Part of a small language model's weights.
Size: 11 layers, width 192, MLP 512 SwiGLU, vocabulary 16384, 8.02M parameters.
Architecture: rotary positions, capped logits.
Training: a variant of SOAP for these matrices, 325M tokens.
Each number is 50 + 10 x the weight over its row's rms, rounded and kept within 0 to 99. Layers, rows and columns count from 0. The size before them is the row's rms in percent of the matrix's.

# layer 7 MLP gate, 512x192, rms 0.12, rows 323-334, columns 96-191
093:55 60 43 62 53 58 60 42 38 43 60 53 63 42 52 41 45 60 59 45 43 60 31 51 58 49 29 31 56 44 39 53 61 70 44 61 50 45 25 53 63 38 39 48 62 64 40 58 54 42 59 34 50 58 67 53 52 73 49 68 41 58 44 48 45 52 41 72 52 44 38 43 43 74 50 50 43 66 57 36 43 56 61 52 46 43 50 54 55 42 31 29 42 39 51 51
092:47 58 52 51 51 76 50 59 59 40 47 64 43 52 40 50 83 60 37 48 57 49 41 51 62 49 55 38 24 52 53 55 50 54 28 39 54 56 52 48 46 58 66 50 46 46 49 56 63 58 71 37 35 72 28 52 56 33 64 45 64 52 57 48 49 48 60 48 53 51 40 66 47 30 58 58 58 53 44 52 41 58 56 51 36 36 55 42 49 27 51 54 68 47 45 33
118:36 47 37 54 55 36 46 74 32 46 46 86 39 55 40 55 43 39 64 45 35 42 46 48 48 48 63 42 53 67 46 58 44 51 48 43 37 63 61 38 33 59 44 67 43 50 49 45 58 55 56 57 42 47 64 43 45 59 46 57 57 58 48 58 51 38 53 70 56 49 40 61 45 75 43 63 56 43 34 60 59 56 39 61 38 39 34 58 52 48 45 58 63 47 51 71
106:37 43 50 58 50 63 40 55 54 46 24 67 50 36 55 63 54 42 46 58 38 63 42 48 59 45 62 51 53 51 57 39 32 40 50 59 69 53 45 44 46 36 48 45 62 58 61 34 42 46 32 66 50 34 51 39 65 54 66 50 45 51 40 47 53 40 60 38 65 38 54 48 66 35 43 61 59 61 68 46 58 40 56 41 53 72 44 54 49 44 45 42 45 64 35 56
097:36 57 38 57 39 62 44 51 42 36 50 43 51 52 55 54 59 55 57 36 50 46 45 51 47 48 58 54 57 37 32 38 73 34 53 37 36 40 68 55 57 64 57 64 36 48 42 51 35 54 37 51 48 62 59 50 54 54 54 49 51 41 57 48 58 41 35 50 28 59 52 44 73 59 41 52 44 56 54 55 64 48 50 49 71 57 44 51 51 61 62 35 52 35 57 38
082:69 54 49 51 61 60 59 52 40 52 57 69 57 36 55 36 41 46 41 65 65 61 44 59 52 44 68 39 44 52 34 46 52 52 41 46 51 53 61 64 37 42 45 62 59 50 49 59 46 69 52 54 69 31 51 46 44 59 62 47 44 51 32 63 61 53 59 57 44 50 49 37 59 52 66 57 52 63 54 45 43 56 46 69 38 38 44 23 44 63 58 51 46 56 61 31
097:48 72 48 41 42 43 29 41 49 68 46 49 57 45 67 63 67 33 58 60 51 63 63 76 70 49 66 52 54 38 55 55 56 48 46 44 61 55 66 44 69 40 31 60 61 45 40 49 49 61 53 47 36 55 56 58 49 35 44 55 54 64 46 29 27 61 47 52 46 68 75 63 48 43 70 54 38 45 57 49 61 37 45 56 46 60 41 57 62 55 41 63 38 41 46 65
102:63 65 46 43 65 42 47 42 43 47 48 51 68 48 59 47 40 64 46 38 55 43 73 55 30 33 48 30 69 70 56 34 54 50 55 54 16 54 56 61 43 66 50 52 45 58 26 59 40 55 40 56 57 55 49 53 35 51 73 58 54 48 53 48 56 48 46 54 45 61 56 57 58 58 49 35 60 32 57 49 41 50 44 53 66 55 60 33 57 50 35 55 50 42 58 35
108:40 42 47 39 47 44 49 44 56 40 33 42 62 43 43 52 46 54 47 64 53 43 52 56 59 49 54 57 58 63 51 55 65 60 44 45 43 53 41 65 30 42 40 69 68 48 28 41 69 54 33 49 47 51 46 41 37 57 59 39 36 48 62 52 57 55 36 45 59 60 54 38 48 52 45 47 40 52 52 51 47 52 68 48 58 46 36 52 49 47 47 62 71 52 43 48
100:43 57 51 56 51 49 58 64 50 49 54 35 50 48 45 50 41 54 48 66 51 60 49 55 53 33 66 58 46 49 35 57 56 59 40 57 60 53 53 40 54 64 51 39 63 43 60 66 66 39 32 65 50 49 54 48 29 46 65 63 40 65 51 49 55 60 58 40 53 49 67 41 67 34 53 80 56 61 40 50 50 47 41 50 49 62 46 47 46 59 70 55 54 53 35 40
108:43 57 40 55 54 44 62 58 41 53 35 59 70 56 32 52 50 33 39 53 40 48 51 37 58 38 52 43 55 51 55 58 30 76 62 56 60 50 46 49 54 48 38 58 32 39 52 62 54 71 43 59 41 52 49 48 60 44 69 47 52 36 36 54 64 55 56 60 51 50 43 58 49 43 52 54 71 57 55 46 52 50 52 31 51 53 46 48 59 41 35 46 51 47 57 48
104:44 65 53 26 44 50 41 56 56 43 53 50 56 36 44 50 61 31 48 49 56 45 36 56 54 43 50 57 41 48 72 49 53 47 50 66 39 60 59 67 65 36 42 49 42 50 47 49 51 33 54 41 50 63 59 48 38 52 47 55 45 57 32 56 58 42 74 40 36 42 53 46 44 58 49 32 42 50 54 66 43 23 64 41 56 48 58 56 66 46 56 41 58 44 48 69
# layer 7 MLP up, 512x192, rms 0.12, rows 323-333, columns 96-191
104:41 50 32 36 47 37 48 49 48 48 63 64 30 43 43 51 39 66 54 44 42 48 58 50 46 58 29 38 65 30 41 27 46 52 54 55 47 52 38 52 47 47 74 55 28 60 44 63 52 43 41 52 33 31 47 44 74 54 38 41 56 45 47 41 45 52 61 56 58 44 60 50 34 50 40 42 44 54 46 50 47 56 54 59 39 68 43 43 45 37 33 41 55 37 71 62
091:34 55 30 61 61 54 53 43 42 65 41 29 57 45 61 55 55 42 41 57 61 52 54 65 65 48 36 46 36 52 34 48 38 64 46 43 61 53 50 42 52 60 46 51 54 52 63 56 60 45 40 62 38 48 45 48 45 61 41 52 50 45 63 36 33 48 53 49 56 48 55 52 48 37 63 42 40 44 49 40 66 51 52 55 37 70 59 55 61 52 40 73 60 38 48 48
113:39 52 39 53 37 60 48 53 55 38 38 40 39 65 65 42 75 52 59 49 74 49 50 38 38 62 33 33 57 65 46 43 37 57 73 64 42 50 53 45 44 28 53 47 39 48 40 37 50 44 46 60 62 45 58 47 36 52 65 57 54 54 60 35 51 46 53 60 45 62 47 58 63 48 35 54 58 60 37 50 47 42 47 67 55 55 49 44 52 37 45 47 65 46 60 47
097:47 51 45 59 42 45 48 73 70 46 39 40 61 56 71 44 50 48 43 62 62 54 40 56 61 58 36 45 51 46 41 49 68 53 38 64 44 44 62 45 55 66 44 52 57 42 51 60 53 41 60 54 47 36 57 61 70 38 44 54 69 60 52 70 51 72 58 55 69 46 50 68 60 37 50 24 45 37 60 47 32 58 48 39 42 52 47 61 36 59 56 38 74 35 60 59
093:32 34 52 67 44 55 54 50 61 37 42 45 44 45 56 55 39 51 33 62 75 31 44 40 37 54 35 45 46 45 68 32 60 51 40 41 53 46 45 54 58 66 53 40 48 42 37 61 52 63 63 47 55 40 48 38 55 52 47 31 40 62 54 62 55 52 59 39 48 54 66 54 63 63 55 55 52 42 66 45 52 62 57 43 67 73 59 42 40 33 44 49 57 49 52 45
092:59 38 59 55 68 64 42 54 43 41 66 39 53 72 39 63 47 44 21 62 42 62 47 40 48 68 49 35 54 50 59 34 50 59 63 37 48 49 46 52 27 52 59 36 46 49 52 45 57 53 43 65 48 56 56 46 51 44 48 40 48 59 51 46 60 39 52 50 47 42 60 45 66 35 49 46 55 48 59 57 51 42 48 37 53 53 37 42 60 29 53 36 40 68 55 56
098:51 49 56 49 36 55 36 41 27 47 38 48 48 43 40 52 45 42 45 38 48 61 31 35 52 49 46 36 46 44 49 54 46 64 60 55 53 52 58 49 54 54 42 65 61 47 76 53 39 67 44 43 54 43 45 44 59 58 40 62 57 35 64 67 38 57 35 42 39 63 42 59 33 62 43 26 46 42 44 54 64 50 69 23 40 58 43 53 38 73 49 39 53 49 41 52
099:59 35 50 38 51 43 58 52 49 58 49 71 42 50 46 42 69 32 35 54 57 43 56 35 49 50 63 56 33 41 65 44 41 64 51 58 64 53 34 50 50 67 56 47 51 52 58 53 50 67 47 34 56 57 54 54 47 60 41 41 56 33 54 46 41 68 36 21 49 70 43 48 43 45 42 36 66 55 45 43 42 45 33 51 48 47 34 39 57 56 53 60 44 46 42 35
095:59 52 49 48 60 54 48 43 50 44 41 49 40 56 42 63 56 51 47 30 45 43 61 52 45 21 50 61 57 50 55 61 29 57 51 51 50 55 52 43 55 42 63 52 43 50 39 73 36 44 57 53 46 36 39 40 53 56 60 46 44 52 40 39 56 69 44 55 75 44 57 58 57 46 55 45 44 43 62 54 47 41 61 51 69 53 56 40 45 60 44 73 51 44 52 47
095:46 59 54 53 36 42 64 68 42 51 57 40 47 53 51 35 60 45 43 49 36 52 72 62 43 43 65 63 42 31 44 44 54 52 56 41 47 64 40 63 45 68 58 54 51 50 55 60 57 32 61 59 55 57 49 60 51 45 55 48 54 67 48 52 58 41 72 41 50 47 61 51 55 44 37 59 47 49 56 38 52 26 51 56 62 65 43 50 47 43 46 49 45 53 53 34
097:47 48 35 37 50 30 59 53 42 79 52 65 57 56 41 38 47 31 48 42 42 65 39 79 57 35 52 50 52 62 43 46 62 35 37 37 36 40 54 48 44 39 45 65 46 52 42 54 73 48 50 46 58 54 58 40 49 60 39 37 45 54 63 68 64 53 39 47 44 44 67 26 46 35 63 57 53 60 40 46 32 56 55 55 44 41 40 51 56 65 59 39 48 44 34 60
# layer 7 MLP down (transposed), 512x192, rms 0.112, rows 323-333, columns 96-191
106:46 49 50 55 52 44 44 49 45 46 44 34 56 32 55 47 32 54 57 43 66 69 54 28 47 48 60 51 37 62 60 60 44 40 59 46 58 41 71 46 42 46 53 57 49 35 65 42 54 60 37 52 42 40 49 57 60 43 43 39 57 35 56 48 70 47 51 50 70 58 52 36 57 36 40 65 65 39 57 64 51 52 56 54 59 57 44 54 55 51 58 38 55 68 49 34
089:61 40 64 43 44 46 39 55 63 28 52 74 52 41 60 50 67 62 52 31 56 51 21 35 50 31 52 45 41 75 80 46 36 47 42 53 17 52 57 54 41 63 51 62 45 45 40 37 59 62 68 55 42 42 62 47 66 33 49 47 47 54 65 58 44 38 49 60 50 64 37 50 56 50 63 51 45 49 45 52 44 55 58 35 41 52 27 52 44 42 48 55 51 56 52 39
096:54 50 41 47 41 57 56 42 59 32 47 37 54 39 55 56 41 47 63 37 54 47 61 65 59 45 61 57 52 63 52 47 40 55 41 53 52 47 49 69 60 67 44 55 38 55 41 63 54 58 76 52 39 73 61 59 54 46 60 42 50 50 55 42 48 48 62 59 49 40 42 40 49 46 48 55 43 37 29 44 31 44 43 61 37 55 62 69 57 42 53 52 59 66 78 45
100:55 36 54 44 43 50 44 57 41 48 52 37 50 56 63 33 46 45 57 42 41 53 67 42 55 38 58 54 43 41 48 52 62 64 64 47 48 65 51 51 37 44 68 40 41 52 42 54 51 51 39 39 55 62 38 54 44 49 47 64 53 53 48 33 56 39 44 65 43 59 44 44 36 50 43 59 75 50 56 55 65 50 36 78 45 48 49 51 37 52 52 67 41 57 57 45
092:55 66 60 40 46 46 69 45 49 58 41 56 44 53 34 49 47 30 67 58 57 60 66 53 74 42 56 48 34 56 57 51 30 60 45 46 52 80 37 42 61 52 52 49 58 68 67 45 62 39 58 31 41 55 53 57 42 31 51 46 37 67 55 49 51 48 44 56 50 52 63 48 43 52 41 27 49 59 41 41 49 39 37 63 25 45 42 50 63 49 48 52 56 51 38 59
098:40 65 58 59 44 44 40 55 66 62 53 52 54 32 47 44 50 70 55 63 40 45 49 54 51 38 51 48 59 54 43 56 51 45 45 45 69 47 54 43 68 48 39 45 49 39 40 47 67 53 61 43 53 66 53 66 49 39 23 66 30 64 56 42 50 38 37 60 58 46 44 78 41 60 40 50 55 55 31 35 57 53 50 48 66 74 54 58 52 50 58 55 63 60 65 51
101:57 45 66 57 58 46 56 56 44 43 56 60 45 39 49 41 60 41 45 54 29 52 50 39 55 57 46 40 50 50 47 59 43 52 63 54 47 36 50 52 58 61 24 46 48 41 60 49 41 35 49 29 36 36 58 53 63 33 48 54 53 51 53 45 42 40 67 36 53 49 53 44 43 72 49 59 39 61 54 48 64 44 52 48 59 53 47 66 50 57 66 36 77 31 47 38
100:65 66 52 43 54 65 25 49 55 51 23 50 48 47 47 33 34 52 68 52 55 46 53 48 34 46 48 65 76 60 50 29 61 53 38 59 39 43 69 48 50 52 52 48 58 47 38 67 50 37 67 56 57 52 55 41 44 53 71 52 60 59 40 64 65 36 33 37 53 43 40 50 48 64 46 36 46 36 54 41 35 50 62 56 64 50 68 56 44 60 35 58 42 54 48 49
101:47 48 55 50 40 59 34 49 47 49 40 56 66 37 71 51 46 44 62 46 60 49 57 37 50 49 38 20 54 48 34 48 63 49 50 63 59 56 62 49 46 45 64 37 60 50 44 41 53 59 57 43 50 60 46 41 52 60 61 49 26 44 42 62 46 39 56 49 76 47 53 32 61 58 42 53 43 56 44 59 50 68 39 34 46 38 32 52 62 27 63 52 63 50 40 50
096:65 54 32 44 46 72 43 49 51 49 47 49 60 70 51 60 55 45 65 63 52 26 46 27 45 44 50 50 59 77 61 53 45 50 44 55 61 42 27 58 73 27 52 48 29 47 64 52 54 54 52 38 48 54 60 59 56 43 54 53 48 51 43 60 41 46 54 55 50 42 42 53 55 49 52 48 54 31 54 63 49 45 30 53 45 61 32 52 40 44 39 62 49 47 49 47
093:38 61 54 51 52 61 35 46 60 39 38 45 44 32 51 56 51 52 52 53 38 30 59 36 55 44 37 39 44 41 35 58 33 67 64 63 54 45 53 46 56 44 52 50 49 50 50 40 54 61 37 43 46 39 32 45 53 40 61 62 43 58 40 26 49 50 52 73 53 41 34 68 46 67 44 51 56 40 62 57 53 50 56 40 58 62 49 54 53 32 43 61 49 37 57 55